From a checkpoint of a small transformer trained on Wikipedia.
Size: width 512, 8 heads of 64 (4 for keys and values), MLP 2048 GELU, vocabulary 11138, 40.4M parameters.
Architecture: LayerNorm before each block, no position embeddings, biases, tied embeddings, ALiBi.
Training: 587M tokens, 8956 steps.
Each number is 128 + 24 x the weight over its row's rms, rounded and kept within 0 to 255. Layers, rows and columns count from 0. The size above them is the row's rms in percent of the matrix's.

# layer 7 MLP down (transposed), 2048x512, rms 0.0469, rows 1180-1204, columns 64-127
size [ 95 100 104 102 107 105 105  92  95  95  92 101 110  92 104  93  98  93  91  94  99  94  90  99  89]
[[148 129 171  71 152  97 140 106 150 116 119  80 147 145 106 157  88 142 139 122 133 133 147 145 124 115 104 128 119  94 149  83 110 111 154 153 121 147 130 112 119 125 148 102  88 111 138 116 161 142  97 134 161 162 149 124 146 111 138  69 141 118 135 155]
 [160  98  90 158 130 146 135 153 113 117 113 147 138 156  93 132 162  72 137 146 100 120  78 142 140 139 132 134 118 151 179 126 126  90 133 101 111 148 127 145 148 128 103 103 140 111 114 136 101 102 141 127 122 128 102 137  95  81 153 158 138 108 144 165]
 [128 122 119 108 120 156 108  90 127 135 145 112 123 124 120 125 140 142 157 173 106 107 139 125 124 156 120 155 161 103 107 118 102 130 118 114  93 118 121 101 138 138 141 123 155 151 126 146 126  91 118  91 132 150 119 162 155 143 134 132 141  89 116  87]
 [134 132 112 112 119 125 111  76 152 168 143 130 107 126 145 105 134 152  97 140 157  92 132  98 114  99  94 123 131  82 173 128 120 150 117 113 108 114 133 131 141 160 159 129  79 144 110  66 176  99 124 111 114 162 113 170 136  96 138 132 196 163 109 111]
 [109 102 112 131 159 119 136 137 130 133 122 108 148 206 112 177 131 160 130 115 122 130 106 141 161 133 106 152 156 160 125 133 148  94 113 132 107 115 167 147 186 128 112 123 129 117 131 127 122 106 164 109 110 116 121 130 132 160 161 120 157 106 105 149]
 [114 122 113 134 116 151 139 159 135 147 140 123 133 113 120 155 115 117 144  89 131 148 141 153 110 155 137 104 120 119 134 121 164 147 134 158 133 156 146 123 146 152  89 182 103 133 149 145 152 134 152  73 128 156 129 110 153 131 128 169 186 152 155 101]
 [111 149  89 108 128 169 134 120 124 152 135 152 166  86 157 116 135 192 129 119 111 150 122 110  71 146 124 127 141 133 125  80 113 106 118  93 153 114 158  67 111 159 134 177  93 104 164 115 134  64  99 146 129 166 150 150 122 169 138 113 109 148  88  91]
 [114 123 137 145 174 144  88 127 109 183 185 106 152 125 108 122  82 115 129 124 126 107 147 151 155 182 123 162 181 123 121 132 106 137  89 159 129 167 131 126 169 144 134 136 138 113 117 104 166 126 103 110 185 139 116 137 199 140 126  89 117 138 117 121]
 [160 132 120 158 113 142 124 172 162 136 164 160 118 137 100 105 112 126 103 125 131  59 175 153 140 134  87 139 170 104  86  83 152 109 131 153 143 124 109 108 126 152 134 136 104  97 142  83 130 137 104  94  89 148 126  99 135  83 123 112 142 127  89  75]
 [148  98  95 115 134 104 126 142  96 128 104  88 105 111 139 106 118 117 142 115 199 116 113 133 151  88 111 163 135 136 106 119  98 133 125 141 100 149 141 147 121 146 114  89 128  95 161 116 173 153 119 129 119 117 137 128 131 125  99 125 132  91 112 144]
 [111 102 126 126 169 131 116 147 115 149 158 154 147 134 141 138 100 103 158 135 147 110 164 155 111 107 105 124 145 107 122 127  60  95 141 113 153 120 140 117 134 167  84  94 141 149 114 138 146 125 137  95  88  72 122 120  96 145 116 136  84 107 123 104]
 [131 112 124 183 168 128  73 152 136 125  87 124 152 106  82 139 126 136 159  82 109 115 119 104 148 119 113 155 143 141  82 153 122 113 123  87 145 141 142 156 116 125 153 115 117 118 120 157 119 148 142 124 116 106 157 130 109 122  60 141 145 145 149  95]
 [152 146 162 173 158 122 156 146 126 124 126 178 153 166 101  97 145 141 139 125 144 159 109 149 145 145 109 124 139 167 136 127 105 123 145 123 148 134 115 113 135 130 145 129 155 110 124 101 129 128 108 117 142 107 125 108 125  71 129 112 159 118 100 141]
 [167 124 145 111 147 169  64 118  85 142  86 109  90 136 115 136 106 147 119  78 151  78  92 100 120  99 133 167 129 116 147 134 113 177 148 169 163 140 115 107 166 162 135 127 118 149  94  89  95  88 112 130 128 133 105 104 106 152 100 133  93 153 163 145]
 [105 103 125 125 133 129 140  86 134 153 110 120 116 130 114  99 125 120 161 146 149 126  66 112 158 163  98 149 101  97  85 127 142  89 118 110 114 158  98 162 128 179 163 131 125 101 119  98 114 126 143 170 114  85 130  99 117  98 136 149 123 154 129 130]
 [125 119 164 132 168 140 147 126 150 124  87 106 115 122 137 123 149 139  67  97 166 138 116 112 162 179 111 136 144  88 123  95 122 103 151 155 150 121 121 184  81 114 114 135 128 130 111 130 130 141 157 151  81 171 105  96 109  99 124  96 112 149  86 164]
 [135 121  77 143  53 108 116 105 115 150 138 131 133 131 110 118 136 107 125 135 114 144 137  96 119 118  99 119 137 102 122  96 110 125 112 118 137 114 112 138 119  90 133 108 103 120 109  88 100 105  81 160 119 133 140  93 118 153 138 111 133 136 143 175]
 [106 133 130 146 120  97 127 104 123 127  91  76 126 164 151 117 142 105 163 145 131 130  99 125 136 123 115  97 127  96 131 117 157 210 142 147 149 140 131 125 118 136  77  90 129 118 125 153 153  86 163 104 139 110 123 156  75  78 135 146 118 149 110 134]
 [123 118 127 118 102 104 153 121 170 131 133 127 123 134  96 107 143  99 164 134 120 128  97 145 159 117 141 141 174 119 112 162 108 101 141 148 130 131 148 121 149 150 100 135 158 153  96  79 177 155 125 120 108 111 136 147 121 102 125 144  89 120 119 141]
 [146 125 151 156 129 163 135 152 111 115  96 142 138 166 147 130 137 102 137 134 145  93 142 106 107 117 172 108 157 155 187 127  97  84 103 114 142 146 167 125 164 100 141 126 154 122 122 150 151 127 110 110 111 169 121 113 121 113 113 176 128 122 108 142]
 [174 154  95  96 172  91 121  92 147  89 145 142 150 102 124 154 134 125 102 138 142 155  93 121 132  87 146 123 167 146 105 123 135 127 138 131 163 113 113 132 104 131 104 144  94  78 159 101  99 138 170  96 120 123 129 136 104 126 169 107 105 110 196  97]
 [129 109 134 133 101 205 138 123 101  84  96 141 118 141 138 123  94 113 155 130 109 148  98 101 129 110 103 128 121 119 130 173  71 120 103 126 115 122 105 119 109 179 142 141 140 161 143 138 126  84 129 117 123 106 116 156 158 102 107 125 145 132 104 145]
 [126 140 127 124 148 141 133 148 135 126 112 101  82 112 108  89 147 127 107  96 139 130 139 114 116 151 154 119 150 143 178 111 113 107 121 151 103  95 126 116 149 145 163 110 142 144  99 117 170 121 122 131  86 105 115 131 120 146 143  75 140 123 178 148]
 [ 85 108 125 110 119 107 114 139 114 117 126  77  91  96 116 137 120 184 141 127 128 109  96 160 133  92  97 148 165 102 139 127 161 147 130 119 160 121 135 146 143 147 141 167 131 105 139 120  93 146 117 140 109 116 150 174 143 120 131 122  89 124 106 151]
 [170 140 127 182 153 129 114 137 118 104 138 106 108 136 140 117 143 125 138 137 101 141  98 163  79 137 151 139 104 142 123 151 116 144 127 149 113 141  90  77 130 145 132  93 104  95 153  74 107 143 169  93 139 118 142 143 135 142 127 131 142 121 126  98]]
# layer 7 MLP up, 2048x512, rms 0.0503, rows 1181-1204, columns 64-127
size [101  99 110 109 100 103  97  99 100 102  99 101  97 105  98  91  97  86  97 105  99  99 103  87]
[[121 101 106 112 114 126 102  87 145  86 115 117 127 103 133 127 102 168  76 131 175  75 100 114 128 149  96 101 127 110 108 118 126 139 142 148 120  96 162 136 136 131  98 174  97 138 147 142 119 104 116 133 116  79 151 144 116 149 140 101 127  99  82 143]
 [144 118 179 143 146 133 139 132 100 128 135 153 107 131 140 141  81 171 146 123 102 103 134 153  88 121 106 122  99 171  90 137 152 155 120 155 164 148 116 120 128 128 148 110 122 136 109 140 112 100  91 104 133 133 132  74 153 154 137  98 121 115 106 115]
 [136 118 126 147 118 138 132 130 126 176 165 108 125 118 155 128 151 165 114  82 133 131 185 119 136 125  93 136 146 128 182 113 140 127  86 130 100 116 150 143 158 136 140 165 125 115 135 117 119  93 149 135 164 145 139 148 127  98 160 133 146 140 167 107]
 [147 100 128 131 160  80 130 106 136 135 150 137 151 115 168 122 136 114 125 137 143 137 142 139 122 142 135 105 156 120 158 105  66 151 116 125 143  92 172 157  99 123 152 139 121 116 104 150 143 128 108 130 117 138 110 115 146 124 116 126 133 127 113 128]
 [123 125 152 142 171 103 148 177 118 177 160 108 118 158 152 136 116 139 121 127 129 139 118  92 115 133  96 147 116 141  94 109 128 125 101 134 125 150 110 126  97 144 155  92 134 112 115 103 141 147 149 138 123 108  71 155 128 138 132  87 111 139 117 145]
 [105 118  90 117 140 114 132 132 114 111 122 161 109 155 125 145 125 111 131 129 158 151 115  76 108 120 133  98  97 125  82  95 128 121 157 142 143 120 101 115 110 155 148 171 136 125 156 139 116 133  89 142 137 130 178  89 155  72 131 148 136 135 130 134]
 [122 119 139 138 130 150 123 127 161 111  90 109 141  83  90 141 121 111 100 132 107 118 110 146  92 150 127 114 138 141 137 155 117 106 123 129 151  82 188 125 158 117 136 173 110 155  76 151 153 129 117 143 128 132 158  89 155 147 130 134 145 106 122 157]
 [ 95 141 101 181 177 172 145  84 113 161 157 119  94 137 157 134 126 134 160 173  94 151 148 110 126 113 109 116 136 122 159 107 104 167 114 160 145 131 175 117 134 103 142 149 116 138  69 134 107 128 149 184 136 147 114  84 113 158 133 122 123  49 163 148]
 [135 135 134 146 130 142 143 157 104 108 140 152  83 131 155 126 121 111 107  36 117  85 144  79  89  81 119 100 146 128  90 125  93 105 158  99 139 104 166 124 121 128 144 152 121  75 145 165 116 143 132 115 157  74 104 135 141 117 156 105 122 113 156 174]
 [120 163 112 156 127 118 107 129 129 113 136 101 102 127 156 100  75 103 126 106 139 184 110 112 134  83 118 121 148 168 134 136 135 131 109 145 157 126 122 150 136  98 117 135 106 104 140 119 106 126 146 150 172 125 108 115 179 130 110 145 102 117 135 133]
 [100 154 141 147 143 150 101 139 163  86 172 141 125 128 137 135 161 152 119 134 102 142 119 100 108  87 165 124 102 115 174 180 139 115  84 133 138 135 128 151 144 125 121 129  94 151  55  93 154 122 132 156 125 160 113 112 123 139 147 136 158 145 125 119]
 [115 149 146 137 134 159 117 120  94 115 141 116  81 178 130 100 111 119 145 161 136 133 142 143 116 108 142 121 159 167 114 133  80 104 136 108 168 150 161 122 121 111 118 120 138 117 126 154  99  97 139 122 145  97 111 157 125 135 123 135 129 168 106 153]
 [145  91 120 140 131 106 123  71 133 145 113 105 104 132 160 119 138 111 143 132 157 137 150 102 150 116 134 105 152 144 160 122 179 120 102 137 120 134 139  95 123 187 154 142 115 124  99  90 154  97 117 176 147 106 103 130 180 119 139 153 145  87 152 136]
 [179 166 163 136 166 128 150 137 124 126 129 128 156 122 122 158  97 173 133 142  83 127 152 130 121  95 146 117 115  82 145 141 143 123 117 156 130 100 118 157 122 132 138 106 127 123 111 161 121 132 102  95 124 163  99 132 171 116 210 137 120 126 134 111]
 [119 113 146 145 113 117 131  99 128 134 143 119 127 173 122 148 101 134 126 146 109 134 147 116  89 106  91 105 108 131 140 125 122 145 160  78 117 129 146 129 131 159 175 133 120  59 123 122 111 100 115 138 136  71 126 174 129 165 138  97 118 107 156 113]
 [125 101 159 143 153 142 137 138 124 147 147 150 125 159 156 136 119 129 127 107 154 153  73 117 139 139 133 129 139 110 117 164 102 118  91 124 184 152 117 140 103 126 105 114 156 104 132 145 172 100 163 122 152  99  58 106 172 129 125 139 162 130 145 131]
 [132 150 111 105 141  88 120 116 146 104 123 134 105 150 115  88 108 118  87  93 133 154 156 109 104  82 169 111 117 127 112 156 106 116 120 139 138 170 154 161 153 123 130 138 153 136 129  90 151 136 110 155 129 185  93  99 171 129 104  95 144 156 124 158]
 [121 149 116 120 110 105  90 161 113 136 136 115 112 117 160 119  88 123 111 120  98 132 115 118 100 144 136 130 145 140 118 129 140 153 111 143 110 136 133 117 123  79 141 157 143 162  96 155 139 101 145 182 171 116 110 124 106 152  78 132 122 132 109 141]
 [115 136 143 110 169 131 116 141 115 130 140 101 133 108 119 124 135  94 116 112 131 134 160 138 124 124 151 133 101 136 103 110  97 126 117 134 148 122 139 154 109 146  98 131 126 139 125 141  83 110 146 189 113  93  93 147 109  88 174 134 144 145 111 102]
 [ 94 167 134 151  51 124 152  90 116 147 161 116 149  95 105 171 161 118 121 160 130 118  98  79 131 100 121  95 138 152  93 146  91 108 144  75  97 146 140 105 123 133 124 137 124 141 121 128 126 141 148 103 114 132 122 157 102 155 145  79  88  79 135 108]
 [135 110 138 143 101 142 116 134 128 111 106 152  94 116 143 143 101 115 103  90 107 116 120  82 138 154 172 101 108 153 113 166 140 105 151  87 140 141 143 139 181 133 133 136 158  96 146 150 127 131 124 145 132 161  93 168 111 101 139 116 144 132  84 106]
 [137 166 114 119 135 107 153  73 134 124 138  95 130 133 138 108 104 138 171 127 160 133 114 113  98 147 130 111 145 166 141 130 123 144  99 174 113 121 111 106 147 106 116 112 129 123  88  90 121 121 151 171 131 132 143 122 131 166  80 124  93 106 131 115]
 [ 94  93 122 166 162 128 136 158 155  83 145  91  77 108 118 109  88 106  84 115 107  91 148 142 148  96 109 127 125 132 101 118 139 102 145 146 164 136 138 167 142 127 113 143 109 151 172 145 120 127 119 117 121 136 101 136 123 106 176 143 100 123 155 138]
 [ 74 153 140 123 103 149 127 110 109 104 162 134 118 156 166 130 174 144 140  79 160 153 113 143 135 151 127  91 136  69 129  85 141 118 109 119 186 122 150 126 132 120 116 154 114 129 141 163 142 140 143 159 141 116 144  98 123  80 164  99 112 127 147 160]]